Part of a small language model's weights.
Size: 12 layers, width 192, 6 heads of 32, MLP 384 SwiGLU, vocabulary 4096, 6.01M parameters.
Architecture: RMSNorm after each block, rotary positions, no biases in attention or MLP, untied embeddings, normalized queries and keys, capped logits.
Training: a variant of Adam for these matrices, 169M tokens, 10291 steps.
Each number is 200 + 20 x the weight over its row's rms, rounded and kept within 0 to 999. Layers, rows and columns count from 0. The size before them is the row's rms in percent of the matrix's.

# layer 8 attention query, 192x192, rms 0.0764, rows 145-178, columns 0-95
125,246,186,193,198,174,180,206,222,166,256,205,212,191,211,232,179,215,199,171,202,225,212,160,188,211,168,196,197,216,180,217,188,179,194,195,198,215,191,223,214,186,215,199,168,200,202,213,149,218,226,187,206,229,244,180,192,217,211,211,180,234,155,226,178,220,189,189,218,204,176,202,203,199,240,207,214,208,184,221,213,201,197,195,217,177,192,194,196,189,203,175,212,208,197,188,185
119,215,177,195,204,158,188,167,211,175,237,198,229,182,195,207,176,224,197,195,178,212,180,199,206,234,189,175,136,195,164,200,205,208,203,211,191,217,164,198,218,217,190,221,212,217,178,171,162,201,173,190,189,195,250,206,204,219,204,215,186,207,173,216,180,235,196,191,227,202,195,219,222,207,232,222,240,175,228,225,209,209,213,183,184,206,201,179,240,194,200,165,186,205,185,179,152
125,244,208,158,189,167,191,177,206,164,229,227,213,179,199,201,183,220,181,199,192,227,185,155,186,225,185,204,210,187,191,176,195,209,154,196,194,217,168,221,195,198,199,195,201,209,213,190,174,242,204,173,189,218,217,192,192,213,189,205,196,199,169,204,185,222,221,199,213,194,188,231,223,220,221,198,217,179,225,231,182,190,203,184,243,198,189,195,223,193,212,171,223,198,188,182,207
085,203,223,170,180,235,222,202,215,167,185,223,214,205,183,196,190,197,182,223,179,225,181,172,192,197,166,208,229,213,201,187,203,196,224,197,192,190,195,217,213,194,208,168,173,189,220,220,225,224,192,204,206,190,200,176,193,193,211,237,207,208,187,200,226,190,207,187,193,160,213,202,220,206,170,237,209,187,199,194,186,188,173,188,245,166,212,174,186,199,235,178,201,194,194,196,226
083,222,223,222,190,205,191,177,210,211,173,190,198,183,171,176,202,166,198,209,156,177,189,191,228,177,209,175,206,211,192,188,230,176,194,186,213,203,168,195,202,242,201,198,154,220,225,208,176,185,174,224,213,249,225,176,204,172,206,174,192,204,196,196,206,218,214,226,200,191,172,209,229,208,253,197,202,197,176,188,183,185,225,185,187,184,207,190,149,171,168,214,197,174,187,213,192
075,208,213,194,207,186,212,225,203,194,212,199,195,218,233,206,167,209,207,191,186,223,195,214,195,204,202,220,204,187,153,239,166,194,200,156,207,225,224,211,183,203,203,207,159,211,213,217,176,245,216,186,206,209,252,188,209,207,246,205,209,221,211,209,207,190,255,228,207,182,217,200,225,185,226,196,174,211,193,217,190,206,211,223,201,214,201,203,231,180,205,181,186,158,200,214,186
089,188,206,204,183,200,211,229,182,219,220,183,203,211,166,215,218,196,207,244,207,188,164,185,181,173,212,205,240,199,231,192,242,186,212,220,250,200,189,179,231,219,191,197,201,222,228,227,231,183,181,214,175,236,162,191,179,201,207,174,193,192,217,183,190,170,168,220,195,188,211,209,215,205,206,220,191,181,187,207,160,184,208,159,187,183,221,205,183,185,151,199,181,193,208,197,216
088,223,231,210,219,207,197,166,214,184,204,189,210,190,179,169,198,168,195,191,179,133,208,186,247,188,202,185,191,211,225,168,195,182,213,220,188,189,202,183,211,233,178,189,202,197,213,233,213,208,193,187,209,196,204,203,184,207,196,183,215,196,179,192,218,213,179,206,197,182,160,189,213,207,196,195,211,208,195,175,208,187,207,185,218,164,219,169,175,205,183,221,210,212,205,189,198
082,212,211,185,227,168,230,204,201,220,214,221,228,205,199,209,218,207,245,222,217,197,176,186,153,196,208,233,197,202,216,182,201,215,173,223,229,207,226,189,194,169,201,241,223,175,221,207,209,210,209,202,221,229,177,209,216,229,206,193,201,244,205,208,207,206,199,187,179,218,192,219,184,191,191,176,225,195,198,196,209,221,193,178,214,187,171,204,214,210,177,169,188,212,216,194,211
097,174,189,216,183,199,189,181,195,194,181,198,177,205,204,213,182,215,156,199,191,193,170,221,214,203,207,172,191,179,172,210,215,220,226,155,176,236,168,204,185,195,228,211,222,208,196,208,196,191,171,211,203,181,220,186,183,199,219,215,198,188,233,166,215,172,200,245,214,195,226,224,206,187,214,211,169,223,214,217,194,189,212,205,203,223,210,205,201,184,234,202,189,163,169,184,188
077,193,184,157,230,155,181,176,201,203,216,247,202,166,191,178,169,216,228,208,181,176,208,191,238,205,209,197,157,208,181,190,215,189,167,225,211,211,187,185,165,217,170,189,190,205,225,226,216,215,181,202,209,201,193,236,206,206,189,161,198,214,145,190,193,234,214,211,203,195,181,197,212,208,219,199,214,174,218,209,203,210,213,207,195,196,165,191,207,202,197,202,203,193,204,198,183
076,229,213,255,195,220,165,193,183,199,205,221,182,187,216,188,155,172,208,208,155,195,225,208,229,189,210,218,220,200,201,206,187,199,199,208,228,188,177,187,182,206,191,190,177,211,195,217,202,200,208,188,213,221,188,182,207,199,221,175,185,196,224,178,197,219,219,214,186,192,188,155,239,202,220,196,212,228,208,191,192,191,214,229,160,217,198,237,188,171,201,197,225,203,197,226,233
091,164,182,182,207,194,178,246,219,209,209,202,186,235,238,250,197,225,206,207,203,241,185,178,154,223,200,176,202,204,171,226,209,220,221,188,200,229,181,198,207,183,216,186,191,203,207,194,198,178,216,203,197,216,185,169,190,212,206,218,199,211,210,198,169,192,205,180,217,204,212,181,197,160,194,218,196,201,190,229,200,190,190,200,198,235,184,238,217,159,225,183,189,184,188,187,190
082,200,190,229,169,251,212,219,188,205,198,176,204,211,210,231,210,196,172,212,194,220,181,194,165,198,203,229,246,187,184,242,168,214,210,147,199,211,201,214,205,155,203,236,204,205,199,188,173,205,191,215,189,240,197,176,198,213,212,223,193,191,228,216,175,165,207,212,214,220,225,218,199,213,211,196,176,210,207,209,176,182,209,195,203,208,221,221,206,205,222,159,179,175,208,193,209
086,197,205,157,202,175,173,209,208,182,205,221,211,158,188,184,193,208,231,200,201,186,228,178,178,205,206,186,183,202,211,179,211,191,180,241,212,184,218,202,206,215,221,176,207,194,210,220,218,200,221,219,190,204,165,226,226,195,179,169,206,234,162,196,194,221,178,198,187,188,174,197,175,177,203,187,225,195,180,200,207,230,187,186,212,187,180,178,208,187,205,226,207,243,215,214,202
121,194,183,194,188,176,212,174,183,202,185,185,238,176,207,173,183,212,198,231,191,218,177,224,199,226,209,207,163,173,178,155,226,209,201,224,210,196,186,206,195,218,168,213,221,217,186,174,227,184,180,218,191,189,234,194,217,199,182,199,201,165,206,191,196,233,205,204,192,190,197,217,212,232,207,219,221,160,234,187,170,207,185,195,184,197,224,205,247,228,174,232,162,227,183,217,168
090,215,171,178,202,186,204,198,193,191,179,175,197,177,200,181,191,181,195,189,187,194,218,177,176,224,164,206,204,197,199,218,223,172,208,163,197,200,226,215,205,235,230,215,225,182,198,146,184,169,177,219,180,207,199,212,206,200,230,173,219,211,202,235,246,196,170,193,203,203,212,219,222,158,216,201,188,202,176,222,226,193,208,166,210,245,179,180,204,212,212,168,211,203,210,172,191
083,180,191,252,198,265,227,210,200,191,176,177,188,221,216,186,212,191,202,183,188,189,221,203,245,191,214,164,199,214,179,225,178,222,204,195,237,204,177,195,183,233,195,232,194,214,217,190,178,191,198,198,198,204,184,215,201,226,217,199,234,215,221,207,177,156,201,218,188,204,211,196,202,188,190,187,205,191,171,205,198,158,239,207,201,235,170,185,208,199,221,196,234,183,216,193,207
094,194,210,218,188,230,208,231,197,206,160,186,213,214,212,202,190,181,227,151,204,180,204,229,248,214,237,173,188,185,216,215,164,196,207,250,177,217,207,200,209,207,193,226,214,188,240,215,190,178,219,199,212,196,212,218,208,189,208,191,229,230,219,221,197,144,196,201,195,194,153,204,194,164,186,195,177,180,159,195,215,226,232,226,201,203,206,201,194,178,178,222,178,181,197,202,211
072,235,198,169,226,162,198,200,203,203,179,201,206,187,170,197,162,187,199,204,219,207,190,201,151,217,215,187,176,184,224,169,192,230,175,210,179,213,178,206,206,189,193,223,218,205,226,186,164,220,193,216,210,206,195,229,184,181,173,183,189,217,183,218,204,239,187,178,181,214,193,225,186,216,174,187,217,189,199,248,217,228,211,201,169,211,191,205,247,170,204,173,221,187,185,217,188
079,219,174,210,220,226,183,204,196,191,154,224,220,212,199,220,187,223,186,224,206,208,189,173,178,220,225,221,197,199,187,196,211,183,210,193,178,209,197,233,188,225,204,221,173,174,184,182,230,193,214,214,225,224,216,174,182,194,246,175,203,181,209,190,192,222,199,214,196,195,207,167,230,216,192,195,231,216,186,194,199,223,185,200,164,184,212,197,213,198,199,229,222,189,208,229,196
069,178,229,193,201,203,195,221,198,196,184,226,184,199,214,217,187,171,166,183,210,206,180,210,185,205,212,196,179,178,175,214,188,235,204,222,207,238,164,163,195,190,206,221,216,185,213,202,188,214,170,233,194,205,193,198,231,207,200,218,215,213,188,202,212,158,218,202,187,231,212,166,187,193,203,186,225,176,227,218,236,177,212,174,226,213,168,204,217,184,206,176,179,173,196,213,209
092,233,189,217,197,182,194,183,171,216,195,187,235,223,214,185,212,208,212,193,210,255,212,178,180,224,150,217,199,202,216,214,193,235,182,185,195,201,222,235,184,164,194,243,209,187,194,192,187,207,232,166,205,183,197,184,218,234,222,207,189,190,193,221,182,244,195,183,203,243,205,201,189,222,189,205,218,199,223,210,187,201,191,195,187,206,204,209,200,218,182,234,209,188,171,173,214
098,171,204,206,223,189,220,181,230,180,161,212,177,226,222,207,234,194,192,208,170,169,175,215,231,168,204,193,162,202,191,210,204,167,198,207,212,220,194,170,185,238,192,185,176,202,184,199,201,209,192,208,205,197,202,175,161,197,222,208,242,223,210,178,203,169,185,250,224,195,194,207,237,176,206,233,188,206,199,174,179,187,244,190,166,197,233,192,207,189,174,201,191,200,191,188,181
086,212,211,186,184,209,217,214,206,204,202,188,197,195,177,196,206,201,205,219,176,184,183,215,252,171,160,185,217,191,213,186,235,161,211,219,176,202,226,211,213,232,209,153,213,215,202,221,193,208,209,170,208,198,199,225,207,149,188,168,178,196,204,182,207,199,225,239,214,185,188,201,189,212,201,193,204,209,207,178,196,176,185,202,180,185,185,168,185,224,185,186,183,204,212,192,173
083,165,188,257,203,216,216,226,177,232,169,191,186,226,201,194,211,168,199,186,226,210,229,195,184,153,199,180,214,196,217,190,196,202,213,173,192,200,210,185,186,206,195,211,210,174,244,202,215,211,207,228,181,209,188,176,170,222,210,219,220,164,218,194,228,185,185,202,199,223,215,194,203,214,178,169,186,198,196,175,161,195,211,199,184,223,194,228,180,208,170,260,201,196,180,200,200
093,187,220,200,179,215,194,219,187,254,151,217,188,202,213,205,196,223,196,210,198,204,219,230,202,200,231,208,196,202,191,190,213,202,197,217,194,197,200,182,199,175,191,216,216,198,169,176,251,166,176,227,199,211,188,210,203,220,236,187,227,210,212,161,182,182,223,172,220,212,219,185,205,198,196,178,189,213,259,222,205,221,173,214,173,207,197,203,228,167,193,231,185,222,232,205,192
085,193,208,222,208,223,206,203,203,168,158,198,172,204,222,179,250,208,174,187,204,211,183,204,241,206,183,185,246,196,164,176,206,202,193,188,169,241,222,237,190,182,209,190,174,194,209,182,195,205,248,196,191,242,204,185,192,188,211,176,183,175,167,198,203,193,195,210,230,175,211,243,205,197,208,193,192,228,231,201,205,200,199,235,205,182,204,187,175,237,209,204,187,191,183,176,217
090,184,177,228,194,206,228,221,182,200,196,172,217,181,206,193,179,199,204,176,190,200,206,228,233,179,164,186,202,189,218,214,232,191,195,196,188,212,194,223,199,213,207,197,200,222,214,200,158,165,236,172,199,191,196,199,198,167,211,231,191,179,219,211,215,201,213,197,224,184,188,205,172,208,169,235,254,212,169,186,216,196,168,210,185,212,182,187,165,242,213,168,185,211,214,174,195
093,192,201,191,190,208,223,208,185,198,249,197,226,154,162,160,195,203,193,194,229,191,243,217,201,171,222,225,187,216,231,223,210,228,215,202,211,203,172,189,199,193,209,213,218,219,208,239,196,183,177,204,176,182,214,227,212,196,186,197,171,209,194,203,249,168,197,161,196,218,204,200,201,211,222,213,187,169,170,212,172,242,200,182,204,186,180,199,192,220,226,190,185,207,206,187,216
099,218,178,150,208,159,179,195,224,206,179,228,202,226,223,232,207,195,237,191,179,195,180,193,146,239,185,195,204,177,169,175,191,173,195,165,216,190,226,185,194,225,220,186,205,198,192,194,199,209,225,214,219,230,194,214,194,202,203,233,225,236,169,225,168,214,176,181,175,203,207,232,194,214,198,196,217,206,169,228,189,227,213,194,197,236,204,206,179,183,190,182,215,199,185,202,164
088,253,206,188,217,175,231,182,182,199,232,222,244,225,228,206,206,207,192,196,197,226,179,175,221,205,213,222,211,173,186,199,166,196,214,197,184,213,172,200,197,184,206,179,214,206,198,217,194,208,205,183,203,191,217,182,224,221,185,256,189,194,215,186,186,243,217,219,208,221,179,183,229,194,221,176,223,183,192,180,181,178,208,223,184,184,222,210,227,190,217,215,184,220,218,215,181
090,150,197,211,219,225,165,213,237,183,224,158,164,184,166,181,198,201,156,181,183,192,212,211,217,191,171,197,222,206,199,185,234,181,205,217,219,183,184,193,211,210,209,203,166,217,192,196,202,223,194,220,190,204,179,195,183,195,200,173,202,217,217,208,220,144,192,214,175,170,202,217,227,164,191,214,194,196,179,213,208,182,231,161,225,201,188,199,200,211,228,157,200,188,210,208,200
086,156,184,217,204,199,192,226,208,191,212,196,191,180,201,216,167,181,198,181,191,178,222,222,183,182,211,175,189,211,224,207,209,210,186,178,208,190,234,159,206,206,223,193,180,195,214,183,207,192,207,196,205,199,185,239,196,168,203,174,181,235,172,226,224,173,207,194,183,157,195,191,172,190,177,180,183,192,207,215,265,256,198,155,236,199,165,207,191,204,198,210,183,204,234,215,226